Weights of a small transformer language model.
Size: 12 layers, width 96, 6 heads of 32.
Architecture: no biases in attention or MLP, tied embeddings.
Training: a variant of SOAP for these matrices, 8484 steps.
Each number is 128 + 24 x the weight over its row's rms, rounded and kept within 0 to 255. Layers, rows and columns count from 0. The size above them is the row's rms in percent of the matrix's.

# layer 9 attention value, 192x96, rms 0.0662, rows 68-139, columns 0-95
size [ 88  97  88  88  76  83  81  90  93  81  85  95  91  97  89  89  85  82  76  83  81  86  86  90  89  83  82  78  93  84  81  72  87  93  84  81  78  81  81  93  93  90  80  88  78  78  92  81  75  90  83  91  80  83  89  85  79  83  86  85  89  90  92  90  91  88  88  88  95  91  90  85]
[[101  94 107 148  81 126 124 111 115 142 128  98 126 146 116 112 127  97 115 140 104 164 104 127 120 162 152  87  94 119 148 120 101 114  80 118 170 142 117 170 140 140 141 109 101 137 108 161 122 143 111 118 155  95  73 121 147 150 142 126 148 111 166  88 118 155 138 105 150  87 127 125 137 124 138 140 115 134 147 146 112 146 118 127  86 161  61 183 121 155 110 111  99 137 108 129]
 [124 139  97 128 109 158 143 132 167 108  91 136 139 142  98 123 146 131 151 151 130 112 166 122 154 123 113 165 164 143  80 135 118 142  94 124 158 124 101 118 128  78 139 178 111 173 108 117 141  96 195 127 104 120 143  74 145 134 131 151 101 110 163 128  80 168 109 110 121 110  99 144  88 110 130 159 149 114 128 118 130 140 108 114 138  78 137 120 119 126 163 144 129 120 118 141]
 [139 111 145 154 143 157 195 140 140  82 163 113 112 142 183 135 156 114 138 155 126 122 100  90 159 117 112 112 104 128 111 125 135 136 100 174 148 111 103  64 130 139 112 141 113 139 103 135 124 117 160 163 140 120 147  74 126 145 106  68 126 139 132  99 119 114 110 157 134 140 143 115 139 151 132 109 135 129 140 157 130 132 119 115 146 128 135 144  96 153 161 145  77 132 158  86]
 [121 140  99 130 159 129 143 139 101 117 140 151 137 142 124 152 119 125 137 130 128  95  93  79 149 148 153 159 146 112 161 152 107 139 121 154 106 146 134 144 106 140 157  86 128 134 102 109  87 115 130 191 128 147 143 148  91 116 175 127 171 134 156 131 142 134  92 112 125 171  87 108 122  78 178 151 113 116 141 166 146 135 140  95 115 143 116  92  91 114  87 148 108 120 111 125]
 [144 118 104 124  97 170 116  96 158 182 137 151 109 134 152 103 113 132 135  70 132  72 124 151 106 185 110 122 142 147 111 124 133 128 138 140 148 121 150 104 142 155 132 146 148 159  92 142 108  88 122 112 124 122 122 156 146 119 124 167 148 136 113  97 153  90 129 122 135 122 119 170 137  72 166  94  79 145 129 147 140 107 192 114 149 116 133 142 134 138 113 122 136 137 142 138]
 [123  99 129 146 134 147 143 104  93 156 117  76 121 129 128 150 126 162 115 123 148 110 146 131 149 162  83 117 131 111 107 123 110 111 117 161 103 139 173 118 186 112 143 120 144  76 111 129 161 133 130 159  88 124 115 119 131 105 132 117 112 134 157 104 158 154 174 117 129 162 113 127 173 100 121 121 150  90 119 178 124 126 119 108 121 126 169 136 109 176  79  99 115  99 104 115]
 [117 142  89 139 138 132 134 165 140  89 123 104 127 123 122 177 108 137 124 129 157 159  78 164 122 138 136 130 136 167  85 111 195 142 145  85 102 152 140 103 131 182 109 158 109 122 120 147 135 114 162 122 134 128  78 156 101 122 153 107 116 171 106 125 140 155 137 179 120 144 121 131 104 141 121 146 157 123 160 151 124 120 123 125 101 132 108 164 168 127 125 123 111 100 122  90]
 [143 114  91 112 144 151 104 134 112 156 145 113 140 124 145  81 166 144  76 109 154 173  94 133  83 104 145 105 131 107 104 109 188  70 138 135 137 132 102 147 110 109  96 141 145 138 109 154 116 108 122 153 157 110 176  93 114 118 122 100 149 117 174 122 168 123 142 148 171 128 116 103 120  96 146 109 114 114 131 166 110 136 135 134 128 115 108  89 144 147 135 102 125 137 127 110]
 [125  92 121 156 131 134 127 169 199 158 134 149 153 106 104 128 132 138 155 110 154 122 141  89 131 154 150 117 135 127 130 125 124 144 135 129 107 164 155 164 141 111  97 112  83 123 146 132 128 131 142 135 127 136  94 106  94 138 148 124 181  85 130 131 171 133 137  95 148 120 131 119 128  79  97 157 123 149 179  89 127 106 119 133 187 135 122  93 126 105 128 115 185 133 119 114]
 [122 110  89 116 169 131 131 163 110 138 172 172 103 108 145 131 163 123  71 137 147  92 144 123 152 141 164 130 134 145 122 118 124 119 142  90  79 107 114 144 107 122 132 149 112 138 120  97 141 116 128 124 135 151 149 102 119 126 125 132 135  84 147 135  60 151 149  84 116  90 128 116 145 111 113 131 165 143 120 133 115  80 112 108 131 201 113  93 139 106 104 113 114 113 143 128]
 [115 137 141 112 155 136 105  83 161  95 136 126 137 116 101 151 134 145 131 100 163 147 148 109 113 113 152 130 139 151 155  71 167 145 111  95 130 101 135 152 137 122 159 156 158 116 154 102 132  78 118 126 124  95  91  92 148 177 102 158 144 147 128 120  88 143 100 119 127 175 156 125 119 127 113 176 151 140 149  86 144 156 123 153 139 149 118 173 116 137  99 162 124 132 109 128]
 [114 109 105  77 125 105 144 111 137  80 152 102  95 138 125 149 138 124 156 143 141 127 135 151 174 114 112 132 131 142  85 130 127 124 108 140 113  75 118 188 113 143 162  65 159 120 128 161 129 112  97 140 132 154 174 134 154 148 139 166 102 118 145 117 101 146 144 113 112 145 159 147 107 124 111 148 140 111 105 127 137 106 151 152 150 150  97 132 122 142 119 135 119  97  93 192]
 [102 141 122 104 137 119 118 129  97 136 100 121 111 135 145 155 149 120 122 149 121 126 171 111 147  86 168 139 148 135 134 134 118 117 102 139 121  88 140 129 119 153 131 114 117 174 174 149  83 138 110  62 143 145 113 110 129 105 136 131 102  99  59 149 185 102  99 135 102 121 124 122 106 156 114 131 107 157 133 160 124 130 125 108 114 142 143 174 104 111  86 166 153 109 106 160]
 [112 146 149 132 176 169 107 148 129 133 114 126 123 121 110 150 143 128 139 123 103 131 116  99 110 100 108 121 133 131  92 145 130 141 107 168 105 125 103  65 108 163 144 130 127 140 134 127 153 188 129 118  60 132 136 127 166 142 114 183 134 120 108 110 107 110 189 134 108 141 104 129 121 126 106 149 112 148 108 157 102 150 101 163 139 113  76 160 102 115 122 111 134 130  82 133]
 [174 139 139 126 121 175  93 133  87 164 146 166 135 118  93 152 121 160 178 160 126 125 114 127 136 147 145 117 139 116 146  99 187 139 131 129 114 154 146 127 108 140 136 147 108  85 130 118 125 146 100 136 144 127 111 152 149 104 138 100 138 159 167  87 143  90  90 174 114 109 107 156 133 111  95 150 140 125 144 141 124 142 157 118 100 128  94 138  85 138 164 152 157 152 114  95]
 [ 75 182 145 119 116 172 128 121 172  72 135 116 125  98 161 123  76  88 142 149 150 140 129 111 155 127 114 121 138 118  91 123 171 139 103 114 121  75 150 111 121 168 149 121 129 148 116 152 113 156  95 158 152 113  95 131 101 147 120 130 106 118 124 166 145 128 131 104 103  92 124 118 172  96  93 123 108  89 142 152 122 124 107 129 111 152 121 119 132 132 111 165 118 122 144 129]
 [122 112 108 125 105  87 120 126 143 142 125 161 129 135 156 145 144 150 150 105 131 139 114 118 132 173  96 132 127 116 148 106 110  71 158 158 111 148 179 149 148  89 158  82 115 120 156 136 130 105 112  72 125 145 106 106 126 145 110  99 142 143 142 153 108 161 147 118 129 135 100 202 147 141 121 127  96  94 142 111 139 121 168  99  71 104 149 135 123 121 131 116 104 103 139 113]
 [139 100 108 122 148 129 139  70 101  85 101 113  95 132 149 116 127 117  93  99 131  87 138 128 117 105 163  99 169 124 144 134  85 158 121 147 111 129 125 125 137 135 155 139  80 104 117 122 133 116 106 109 123 141 124 124  78 144 118 126 124 118 126 135 153 164 136 125 129 107 134 190 137 147 170 154 162 125 143 110 105 162 153 128 124 145 128  61 171 103 124 139 169 169 111 114]
 [159 150 141  97 136 130 146  97 150 140 119 125 135 128 127 108 123 112 139  90 131  85 162 106 125 123 106 124 139 114 120  95  82 169 115 138  91 125  91 137 138 118 133  89 160 142 189 134  80 143 160  89 149 179  77 116 123 123 115 106 131 146 141 114 154 136 157 140 119 132 128 149 105 153 111 151 143 140 112 119 167 168 122 157 137 153  87 118 121 133 120 138 138  63 157 146]
 [ 97 121 121 119 154 155 150 109 146 169 169 145 135  95 138 125 147 130  93 148 157 146  95 117 176 144 110 103 132 153 130 114  91 112 136  95 159 139 151 104 141 138 136  49 109 129  94 163 123 119 102 105 134 126 162 126 117  97 102 109 130 126 141 127 162  93 110 141 136 165 143 148 126 131 116 117 148  89 161 113 103 114  88 128 110 140  87 141 153 115  73 160 135 145 148 130]
 [134 127 156  92 111 130 140 128 155  73 146 169 127 154 101 139 159 116 122 160  77 129 151 125 164 114 101 131 153 123 142 122 149 186 149 133 160 177  83 136 148  98 125 127  72 119 100 189 120 133 112 143 126 134 103 104 123 159  89 117 130 153  79 141 139 118 161 134 137  91 124 110 137 133 126  92 144 128 129 116 110 134 149 169 116 133 126 103 127 118 103 137  91 125 110 124]
 [133 119 132 130 165 117  93 157 132 147 111 152 132 140 158 125 143 103 159 153 125 121 104 155 136 136 117  98 153 132 168 115 136 170 112 151  99 106 135  99 139  87 115 120 144 150 101 123 127 123 132  87 132 125  99 146 112 104 133 110 119 153 123 141 108 180 161 120  88 151 158 185 110  53 162  98  89 136 116 176 131 137  94 135 112 134 156  97 118 135 159 127 118 118  89 118]
 [115 129 130 125 127 138 120 157 157 100 122 112 146 148 117 140 133 117 196 115 128 141 155 104 117 111 159 153  73 118  75 112 139 153 131 129  82 146 146 123 145 176 102 115  86 139 140 163 144 118 138  87 123 137 112 120 122  78 101 146 177 140 147 136 133 132 156 127 135 143 137  81 158 102 112  96 138 126  66 123 110 125 154 136 127  99 110 116 128 156 151 163 137 160 119 156]
 [128  78 133 136 153 114 165 152 142 149 145 114 114 137 156 105 127 119 115 111 124 167 123 124 126 164 158  68 133  75 151 113 153 170 134 140 124 138 148 138 133 151 142 118 138 165 130 153 115 101 113 137 121 108 137 141 154 125  83 121 121 101 133 169 103 128 120  89  80 118 115 139 124 171  84 153 149 117 122 103  97 156 115 148  84 108 120 185 126 166 115 116 163 157 143 135]
 [150 139 113 102 159 108 118 115 134 117 135 158 102 171 129 112 109 173 119 102 138 115 140 108 130 158 180 144 151 115 156 136 122 129 148 171 153 174 101  97 135 104 134 118 118  99 129 122 133 113 112 102 159 152  76 150 117  53 138 155 109 107 161 117 106 131 121  85 156 114 142 147 113 168 140 140 134 201 156 117 134 108 100 137 114 111 122 143 109 123 127 134 142 152 135 116]
 [ 77 142 140  82 118 138 151 126 125 126 100  98 104 160  96 155 109 161 126 121 133 126 154 109 170 135 165 120 127 121 175 158 139  81 126 132  90 156  98  95 111 165 171 129 169 152 131 171 134 138 131  99 123  77 132 146 150 110 112 104 105 124 134 113  93  95 150 136 137 135 112 101 109 136 126 131 108 152 107 136 115  85 160 151 131 110 137 111 111 148 104 131 125 186 136 133]
 [117 156 135 138 145  86 126 137 150  98 130 160 124 146 161 138 142  94 126 124  70 159  92 169 164  85 151 122 131 123 139 117  95 131 115 152 135 130 117 149 167 122 123  78 170 165 152 152 105 162 129 115 130 118 122  90 162  80 111 126 133 133 144 125 143 154 113 131 184 157 107 171 116 132  96 175 123 117 100 147  93 139 142 113 147 149 131 125 103 154 117 123  95 126 123 131]
 [206 121 119 112  92 145 136 121  97 136 116 135 158 107 138 148 121 128 139 133 163 137 140 126 120  93  95  99 160 171 125 143 144 127 126  77 117 150 127 120 103 159  86 153 104 156 102 116 156 124 166 126  95 146 111  96 147 154 115 143  91 131 133 159 145 133 129 101 108 128 118  98 113 141 127 138  67 132 141 138  84 151 101 123 162 133 111 147 120 166 151 133 104 159  97  97]
 [169 100 137 161 118 129 154 139 130 166 158 119 121 111 152 158  89 160 175  98 157 112  98 128  79 129 110 119 140 129 147  88 138 146 145 110 136 146 163 133 149 177 142 121 136  95 130 135 115 114 104 116  88 137  93  95 151 128 100 115 131 115 120 115 151 140 102 133 108 115 128 119 134 195 105 192  96  96 141 118 138 117 108 134 117 135 128 101 155 153 136 102 169 106 121 155]
 [155 123 110 141 114 146 167 131 162 104 118  73 155 104 129 119 103 165 119 132 174 160 135 126 123 148  89 108 134 120 147 144 140 157 156 157 110  92  86 141 162 134  95 131 103 137 157 109 121 120 140 114 138  90 132 119 135 120 118 151 113 108 193 152 142 163 124 150 188 111 130 141 149 127 134 118 134 130 161  87 152 140  98  85 123  99 135 107 133 116 140 121 172  94 106 101]
 [109 108  96 104 159 133  83 143 121 147 122 103 126 101 117 167 117 129 139 118 159 103 118 139 128 146 132 148 165 151 149 143 152 134 129 127 107  95 112  90 134 151 112  78 124 101 153 137 107 127 120 128 161 128 142 164 134  90 156 122 138 129 154 120 120 138  75 131 162 149 145 155 173 165 126 166 187 133 139 137 103  84 141 116  93 153 106 122 123  95 116 168 132 110 184 142]
 [171 145 129 108 163 188 114 129 144 119 118 131 152 126  69 127 122 164 133 110 156 132 165  92 138 162 144  84 110 127 120 123  45 137 112 105 112 138 111 174 168 120 130 140 140 146 102 147 143 135 149 139 108 153  91  88 154 148 135 106 120 119 107 144 130 112 123  98 118 119 157 142 135 119 135 161 155 130 137 150 126 119 159  82 128 124 155 136 117 113 135  91  96 130  92 118]
 [ 91 145 142 157 148 117 171 122 172 130  98 163  93 119 122  93  87 137 135 117 131  86 160 129 183 101 119 164 118 125 146  77 140 131 141 151 118 125 107 118 130 113 143 168 116 137 133 110 156 115 149 130 128 101 109 160 158 101 138 104 151 143 154 122  94 144 140  93 119 115 133 143 143 134 142 118  71 141 124 119 154 169 117  64 122 134  99 149 153 135 131 158 162 104 149 110]
 [146 170 121 112 129 118 116 124 157 106 122 136 104 139 158 138  97 127 172 128 142  81 141 106 126 131 146 151 189 144 111 141 109 137  97 128 121 121 108 146 151 118 126 167 113 117 164 100 147  64  87 142  95 172  75 154 121 108 131 152 108 133 174 124 120 125 151 120 109 131 102 139 152 109 120 101  72  96 117 120  88 133 117 148 134 128 147 132 127  98  99 132 139 161 142  91]
 [114 132 148  87 140 114 139 138 161 173 170  97 135 121 133 191 182 107 137 135 148 167 127 140 139 133 173 110 125 169 192  88 133  97 109 154 106 113 144 157 110 111 127 135 144 122 168 124 139 106 141 128 134  66 114 142 123 127 129 121 117 117 137 139 121  99  99 138  93 142 122 105 137 105  96 131 119 123 100 118 129 118 137 127 110 133 130 187 133  99 128  79 126 122 100 151]
 [117 155 128 158  73 125 144 105 115  97 131 125 101 135 111 101 124 130 138 143 124 176 109 139 142 148 134  99 159 120 178 138 136 140  86 147 119 106 108 155  63 149 127 146 108 136 162 130 124  74 155 180 118 132 110  84  95 160 137 119 151 146  97 152 119 141 125  93 119  84 127 138 114 141 118 140 140 153 135 109 120 136 157 140 129 157 146 130 163  92 130 124 127 181 101 103]
 [148 119 101 154 153 178 150 128 149 107 126 146 178 169 127 110 123 134 135 120 107 159 109 100 111  93 151 118 153 126 125 130 133 130  91 131 164 137 128  89 158 143 201 157  89 118 109 136 109 173 137 152 124 145 104 104 113 159 134 118  81  72 113 143 106 157 101  90 145 146 138 140 138 160  97 135 149 150 115 138 120 158 121 115 118 127 108 171 130 109 134 129 119 126 129  87]
 [122 167 128 123 117  83 148 107 113 153 113 156 152 196 137 139 158 147 129 121 127 163 129 160 122 174 142 179 114 117 103 168 130 127 118 100 109 138 138 146 118  91 118 123 129 127 160 139 107 109 120 100 130 120 105 118  86  89 165 128 150 120 134 136 110 102 127 131 131 115 111 109  87  87 128 152 146 123  85 131 118  92 145 123  79 113 125 101 158 133 181 115 144 166 134  88]
 [173 125 110 122 113 100 104 133 102 142 110 146 158 167 111 151  85 132  95 141  89 139  83 127 128 134  98 138 144 104 134 115 170  99  98 109 128  79 114 140 132 146 145 130 150 156 106 166 150 138 159 115 103 130 110 153 192 147 134 112 175  95 159  80 123  90 148  88 158 133 119  92 123 107 133 124  98 147  99 133 146 122 119 140 130  96 132 127 132 125 148 106 150 101 131 149]
 [ 98 176 171 145 101 137 150  98 177 114 132 124  88 118  85 142 106 153 110 129 127 113 138 100 121 134 127 175 122  79 104 123 145 132 121 125  99 143  75 128 116 114 154 132 124 124 104  65 158 140 148 151 113 107 126 133 157 131  86 145 134 150 112 102 166  91 115 101 115 128 112 117 150 159 129 145 106 136 137 121 128 139  95 148 140 161 105 134 129 157 120 164 119 166  90  92]
 [119 103 166 126 124 133 134 161 123 142 157 119 140 113 122 126 133 153  81 117 132 169  66 128 108 126 107  93  91 100  97  85  84 133 136 144 103 135 100 157 123 165 154 110  98 138  88 149 130 154 144 153 136 166 110 142 102 142  84 136 129 164 167 107 110 146 100 148 105 137 132 136  98 108 131 128 123 126 183 113 145 120 130 145  83 170 117 161 148 102 105 106 133 116 138 125]
 [103 161 158 123 130 145 135 102  93 127 173 179 108  99 108 109 133  95 126 154 165 157 119 148 128  96 141 121 143 131  71 119 109 182 137  89 142 122 123 129 142 115 135 123 141  77 127 116 111  89 122 170 133 101 152 147 140 143 122 124 107  95 124 126 162 125 129 118  92 122 104 153 143 117 139 115 161 170 139 116 114 148 129 139 133 134 131 138  72 162 154 139 179 118 127 178]
 [ 97 101 121 110 170 164 124 127 110 112 157 188 142 111 116  99 113 129 140 109 115 100 152 133 119 146 127 183 126 128 125 111 155 112 103 194 126 137 164  88 138 159 134 117 130 146 132  70 158 123 102 133 116 103  86 138 118 156 152 177 133 102 156 129  94 118 123 150 123 120  77 121 117 127 123 158 140  95 145 116 115  96 100 132 117 144 149 101 165 146  99 121 141 128 146 141]
 [124 141 142 152 146 160 106 134 161 136 119  90 123 170 103 103 166  65 156 106 116 123 123 172 124 137 119 106 151  88 100 140 117 147 168  98 119 149 119 156 143 113  90 133 128 152 145 128 131  84 158 124 118 177 101 132 198 159 130  99 131  91 125 137 148 134 158 116 152 140 128 129 138 110 159 106 139 114 106 131 141 127 126 138 106 128  93 141 116 133 170 108  81 141 104 110]
 [152 136 109 125 125 129 116 151 123 104 140 163 123  65 138 102 158 130  97 110 124 144 120  92 116 141 110 161 130 119 126 150 109 109 138 103 117 134 120 134 138 137 131 144 105 141 140 131 113 144 142 199 129 162 132 166 168 164 119 155  81 122 103 117  65 103 106 109 162 162  90 109 137 152 113 157 103 159 118 102 120 112 152 103 164 112 117 159 127 174 154 149 156 139 104 139]
 [143 136 122 122 154 122 186  99 186 144 182 117 146 114 114  91 112 135 133 105 103 134 107 127 153 128 131  99 141 164 155 101 112 117 146 124  98 117 148  98 156 145 105 135 132 164 134 187 109 113 129 150 176  86 129 109 116 130 134 137 135 105 116 114 168  88 164 141 158 141 117 146 139 124 144 122 103 118 126  67 123  95 110 112 154 118  92 127 109 113 105 114 144 159 159 109]
 [124  96 145 117 128 126 111  60 124 113 155 102 130 124 137 141 151 124 152 104 112 120 141 143 143 145 122  87 129 168 129 177  85 127 170 106 144 112 107 171 119 141 161 151 104 149 182 136 122 194 131 116 122  89 118 128 140 142 103 168 165  89 124 156 107 129 118 136 109 146 150 153 119 110 127 140 118 108 132 145 148 102 126 139 144 137 169 112 160 111 152 164 118 158 160 101]
 [114 111 117 128 137 130 133 165 160 117 146 105 143 124 111 102 142 179 153 128 137 103 123 113 127 132  95 118 120 156 147 135 139 118 109  88 119  90 140 153 176 121 127 124 132 130 123  94 128 113 129 133 110 147 137 176  90 136  93 152 124 114  70 151 118 127 104  97 121 141 182 126 136 139 113  98 107 171 114 106 123 109 130 188 116 130 123  94 179 133 117  55 107 112 149 106]
 [ 94 129 170 129 141  88 120 140 108 127 120 152 150  94 127 115 121 167 114 128 113 103 156 126 176 124 180 130 130 115 188 114 143 141 151 145 136 136 115 154 148 133 144 125 125 114 149 131 101 118  90 133 162 169  99 108 126 144 128 110 140  99 158 141 113 139 108 138 133  95 118 116 126 128 116 115 146 155 139 118 202 148 147 159 163 180 101 140  91 183 119 156 119 152 133  99]
 [114 119 152 131 143 149 158 140  98 148 159 101 121 188 147 144 104 140  82 131 131  92 140 141 101 108 109 161  94 110 106 170 109 147 131 108 139 103 113 163 154 128 142 127 112 132 109 101 107 152 167 121 128 145 173 128 142 123 135  92 110 112 120 124 123 124 133 113 146 121 108 128 130 185 104 137 144 166 133 114 167  59 147  84 152 152  88 144 124  74 134 124 118 128 148 139]
 [168 118 139 133 133 163 108 124 148 121 169  95 182  86 179 104 162 136 110 112 174 114 146 118 105 116  58 131 154 114 105 130 131 135 140 109 149 148 154 152 138 103 125  80 100 108 139 118 167 123 152 146 168 136 123 122 128 139 121  89 163 139 152 124 139 155  79 122 109 112 129  92 124 139 143 136 123  98 139 156 129 122 119 164 132 114 147 148 100  90 152 141 118 144 160 140]
 [175 134 138 103 153 150 131 131  94 123 133 110 171 138 134 126 120 139 110 124  95 112 117 161 167 129  89 137 137 154 147 111 122  88 105 138 132 155  93 101 124 114 142  87 132 101 106 109  77 115 136 151 106  82 109 106 114 137 113 123 117 181 143 149 136 117 151 106 149 117  70 131 109 129 139 154  95 119 120 159 130 143 143 148 164 140 167 116 177 157  97 159 144 174 134 148]
 [124 122 123  87 126 145 122 107 118 138 119 134 161 148 105 120 156 171  77 110 155 107 154 124 139  92 160  87 140 134 157 176 149 168  97 156  94 123 155 141  76 112 119  94 135 118 113 103  90 129 157 122 126 163 157 164 141 158 119  97 152 104 131 124 132 145 131 160 101 119 113 130 108 178  91 164 100 147 145 136 114 139 144 111 127 118 139 118  78 113 131 101 112 158 127 111]
 [181 152  80 110 123 147 136 125 172 127 123 134 140 118 153 108 143 105 154 148 154 126 169 160 156 109 154 126 112 104 102 150 115 175 163 105 123 107 104 108  88 130 119 125 113 159 139 106 120 127 141 114 102  90 116  96  97 129 162 104 149 150 112 147 132 113 164 145 163 137  97 117  97 116 104  73 123 136 119 120 121 134 163 184 132 101 110 116 118 120 172 168 134 116 134 154]
 [134 163 123 161 127  96 185 123 127  87 162 121 114 109  93 112 124 139 132 174 171 136 141 134 151  91 103 155 138 137  82 112 147 114 129 100 153 140 116 103 122 142 100 155 148 119 106  96 107 108 149 139 110 100 161 140 127 127 125 101 113  85 144 121  94  91 102 132 141 125 124 110 107 146 117 144 124 142  95  86 156 126  97 120 110 146 137 156 134 148 133 135  88 112 206 112]
 [ 83 111 137 124  80 110 132 112 156 110 133 156 138 149 135 132 146 116 124 132 120  87 121 153 121 136 139 144 121  96 101 137 130  97 174 102  79 159 151 140 167 113 121 102 131 105 138 147 115 114 146 106 129  83  78 133 149 133 151 129 105 127 126 121  93 142 172 144 131 112 143 161 148 139 171 150 131 167 156  91 156 101 145 184 138  79 129 151 165 139 133 149  90 117 141 139]
 [136 117 160 121 153 109 123 144 144  84 139 136 121 140 149 163  99 121 131 154 119 130 138 173 136 137  87 133 139 162 133 139 108 145 129 136 148 133  76 117 178 112 120 123 123 113 147 134 159 135 150 119 117 138 163  81 146 189 106 152 134 171  91  65 116 140 149 107 137 104 120 119 117 115 146 128 137 150 127 111 161 128  51 133  84 132 106 119  94 154 129 112 126 107 104 144]
 [167 106 122 120 129 136 141 109 104 145 158 112 131 144 116 120  96 117 113 117 137  84 136 116  97  82 185 120 128 102  98 136 100  99 122 136 132 122 136 143 140 171 159  92 126 137 140 179 150 130 142 112 109 128 154 145  84 108 153 131 142 106 130 156 152  94 139 100 137 168 171 131  96 103 141 123 104 124 118 153 168 111 120 112  62 125 118 106 123 179 142 110 117 175 109 138]
 [148 162 120 109 138 128 126 153  97 138 119 142 141  89 104 109 159 144 155 177 123 197 117 126 110  93 106 135 134  80 154 132 164 117 148 119 149 123 158 121 115 145 157 106  84 143 116 138 112  85 113 149 129 108 191 137 161 109 124 143 121  83 154 126 161 136 129 145 116 148 142 182 136 115 122 145 153 113 142 106 114 133 109 155 101 105  85 113 126 120 105 153 155 160 128 115]
 [131  93 164 121 138 150  59 140 122  81 167 140  99 127 167 124 126 163 167 101 112 111 117 127 158 148 142 110 124  96 145  89 119 132 137 118 105  92 162 154 121 107 157 140 123 157 113 117  98 107 132 117 145 109 127 131 139 107  87 125 111  69 106 133 100 121 120 178 139 123 115 113 116 153 141  94 101 136 162 139 125 137 134  80  99 116 145 114 131 110 129 178 135  95  99 118]
 [115 114 175 140 105 100 111 123 145 104 104 127 102 152  75 153  90 163 146  87 141 161 106 138 101 135 170 144 135 130 122 122 110 139 104 126 137 130 109 108  91  84 117 113 140  82 134 160 122  89 149 107 144 138 156 119 150 160 106 166 131 155 102 124 132  50 140 109 142 122 141 151 111 106  94 116 120 120 190 113 124 152 132 120 155 142 129 111 115 128 121 126 109 160 148 110]
 [158 107 143 145  77 132 130 164 134 158 105  97 149 161 172  94 130 106 114  95  78  88 145 113 122 139  98 109 114 144 104 113 178  91 134 161 146 104 159 110 177 165 107 101  71 127 100  98 118 122 111 107 131 143  93 176 125 129 153 121 113 123 118 138  97 116  85 146 115 125 119 153 150 135 111 142 111 136 111 151 109 116 143 113 132 126 151 146 115 161 127 120 129 116 110 109]
 [139 139 141 143 114 118 142 111 103  84  87 134 129 139 153  79  85 109  90 168 120 124 107 121 121 138 107 124 127 121 151 111 143 175  89 105 157 134 117 140 160 104 135 134 119  89 146 136 129 122 165 171 121 108 124 123 150 129 133 116 114 131 171 147 105 108 112 106 155 149 186 135 113 153 110 116  94 142 133 133 119 120  65 183 106 123 103  93 127 170 158 147 109 138 156 148]
 [126 132 144 120 134  78 127 101 116 160 134 165 126 131 156 105 145 104 119 137 150 101 141 106 101 141 112 153 185 117 133 116 159 119 110 137 116 132 125  76 133  92 108  88 145 146 152 111 152  71 138 141 146 147 152 159  74 152 148 105 189 139 133 154 119  90 114 115  78 139 126 114 146  91 131 136 142 124 120 139 125 144 130  85 137 140  98 117 141 134  86  88 120 109 150 112]
 [162 150  98  90 172 136 121 155  90 148 125 119 126 130 166 131 148 135 110 126 135  82  93 155 107 100 117 160 120 148 100 134 113 105 144  80  95 108 135 149 134 130  99 112 138  93 165 160 117 165 125 158 109 146 131 124  81 126 170 154  84 144 121 147 139 105 109 148 146 143 137 111 115 137  77 135 150  90  81 117  90 153 108 111 140 135 130 109 145 127 123 142 115 129 130 178]
 [122 137 118 120 158 151 124  85  83 105 129 161 153 109 134 150  92 106 137 128 136 117 159 152 128 138 108 133  92 129 157 131 129 148 145 106  93 150 118 177 119 101 162 132 130  93 164 146 150 157 115 109 169 105 137 137  87 134  96 165 111  98 135 130 131 144 110  98 152 132 180 102 152 147 157 131 147 117  92  99 159 120 155 112 151 135  73 130  81 125 144 159 110 120 129  95]
 [103 128 124  95  92 133 125 152 104 116 114 137  92 146 120 137 134 129 124 123  87 146 110 141  93 121 116 154 109  98 143 132 137 150 134 140 166 155 126 135  56 131 133 149 110 178 130  96  91 124 137 149 123 162  98 127 120  94 104  96 169  80 155 118 155  79 153 144 163 115 159 125 111 148 101 117 117 120 120 134 123 188 110  86 144 118 112 129 159 147 129 156 137  90 121 149]
 [102 148 153 122 165  89 155 142 159 134 114 127 140 102 112 194 132 157 124  92  97 132 123 137 133 142  82 106 124 139 132 135 115 108 131 141 137 125 127 123 104 155 144 114 157 168 114 139 111 117 106 114 131  94 138  96 166 141 159 120 108 151  86 150 127  84 110 164 111 147 162 144 107 119 167 191 128 107  85 121 147 142 110 114 133 131 104 129 101 131 149  83 152 119 119 178]
 [162 114 150 118  93 171 127 135 126 172 157  99 177 112 140 138 118  89 110 118 127 125 118  79 150 108 121  63 148 176 122 134 118 139 109 121 129 163 137 129 112 151 138 122 121 107 162 107 107 143 155 130 137 100 154 158  80 148 159 115  88 157 142 129 136 107 113 143 158 126 117 118 137  75 137 163  91 163 135 153 123 137 109  98 148 136 129 113 147 114 136 140 161 155 167 124]
 [ 74 104 121 170 138 109 156  99 105 101 136 122 112  96 170 126 169 153 112 142 101  92 117 132 133 132 149 132 114 102 140 136  61  92 156 123 113 120 103 138 126 147 105 138 116 115 162 154  92 120 162 161 128 148 128 100 119 127 159  83 148 126  97 114 100 124 108 166 170 131 127 154 164 125 158 124 133 153 124 103 162 107 147 102 114 129 109 138  79 138 132 118 149 155 159 139]
 [159 103  98 140 120 113  96 100 125 118 165 134 150 112 101 122 117 155 120 127 114 133 180 161 157 156 120  83 132 145  82 102 112 138 137 113 161 112 157 144 117  97 144 149 154 109  93 139 138 133  99  96  76 131 158  97  96 140  81  93 149 158 112  91 156 144 132 101 153 117 142 144 151 133 120 103 109 153  98 132 138 137 149 172 117 104 152 142 171 148 153 127 150 106 148 126]
 [132  96 101 122 123 180 134 106 128 141 101 115 165 140 142 147 184 138 125 108 109 127 168  86  71 142  69 124  95  78 132 102 111 112 109 153 138 145 105 135  90 110 156 129 143 139 147 122 119 113 136 143 122 167 161  79 102 119 150 118 170 150 154 104 114 123 134 136 100 107 106 124 114 162 111 170 121 142 115 129 121 126 151 128 161 104 136 132 129 102 107 126  83 153 110 121]]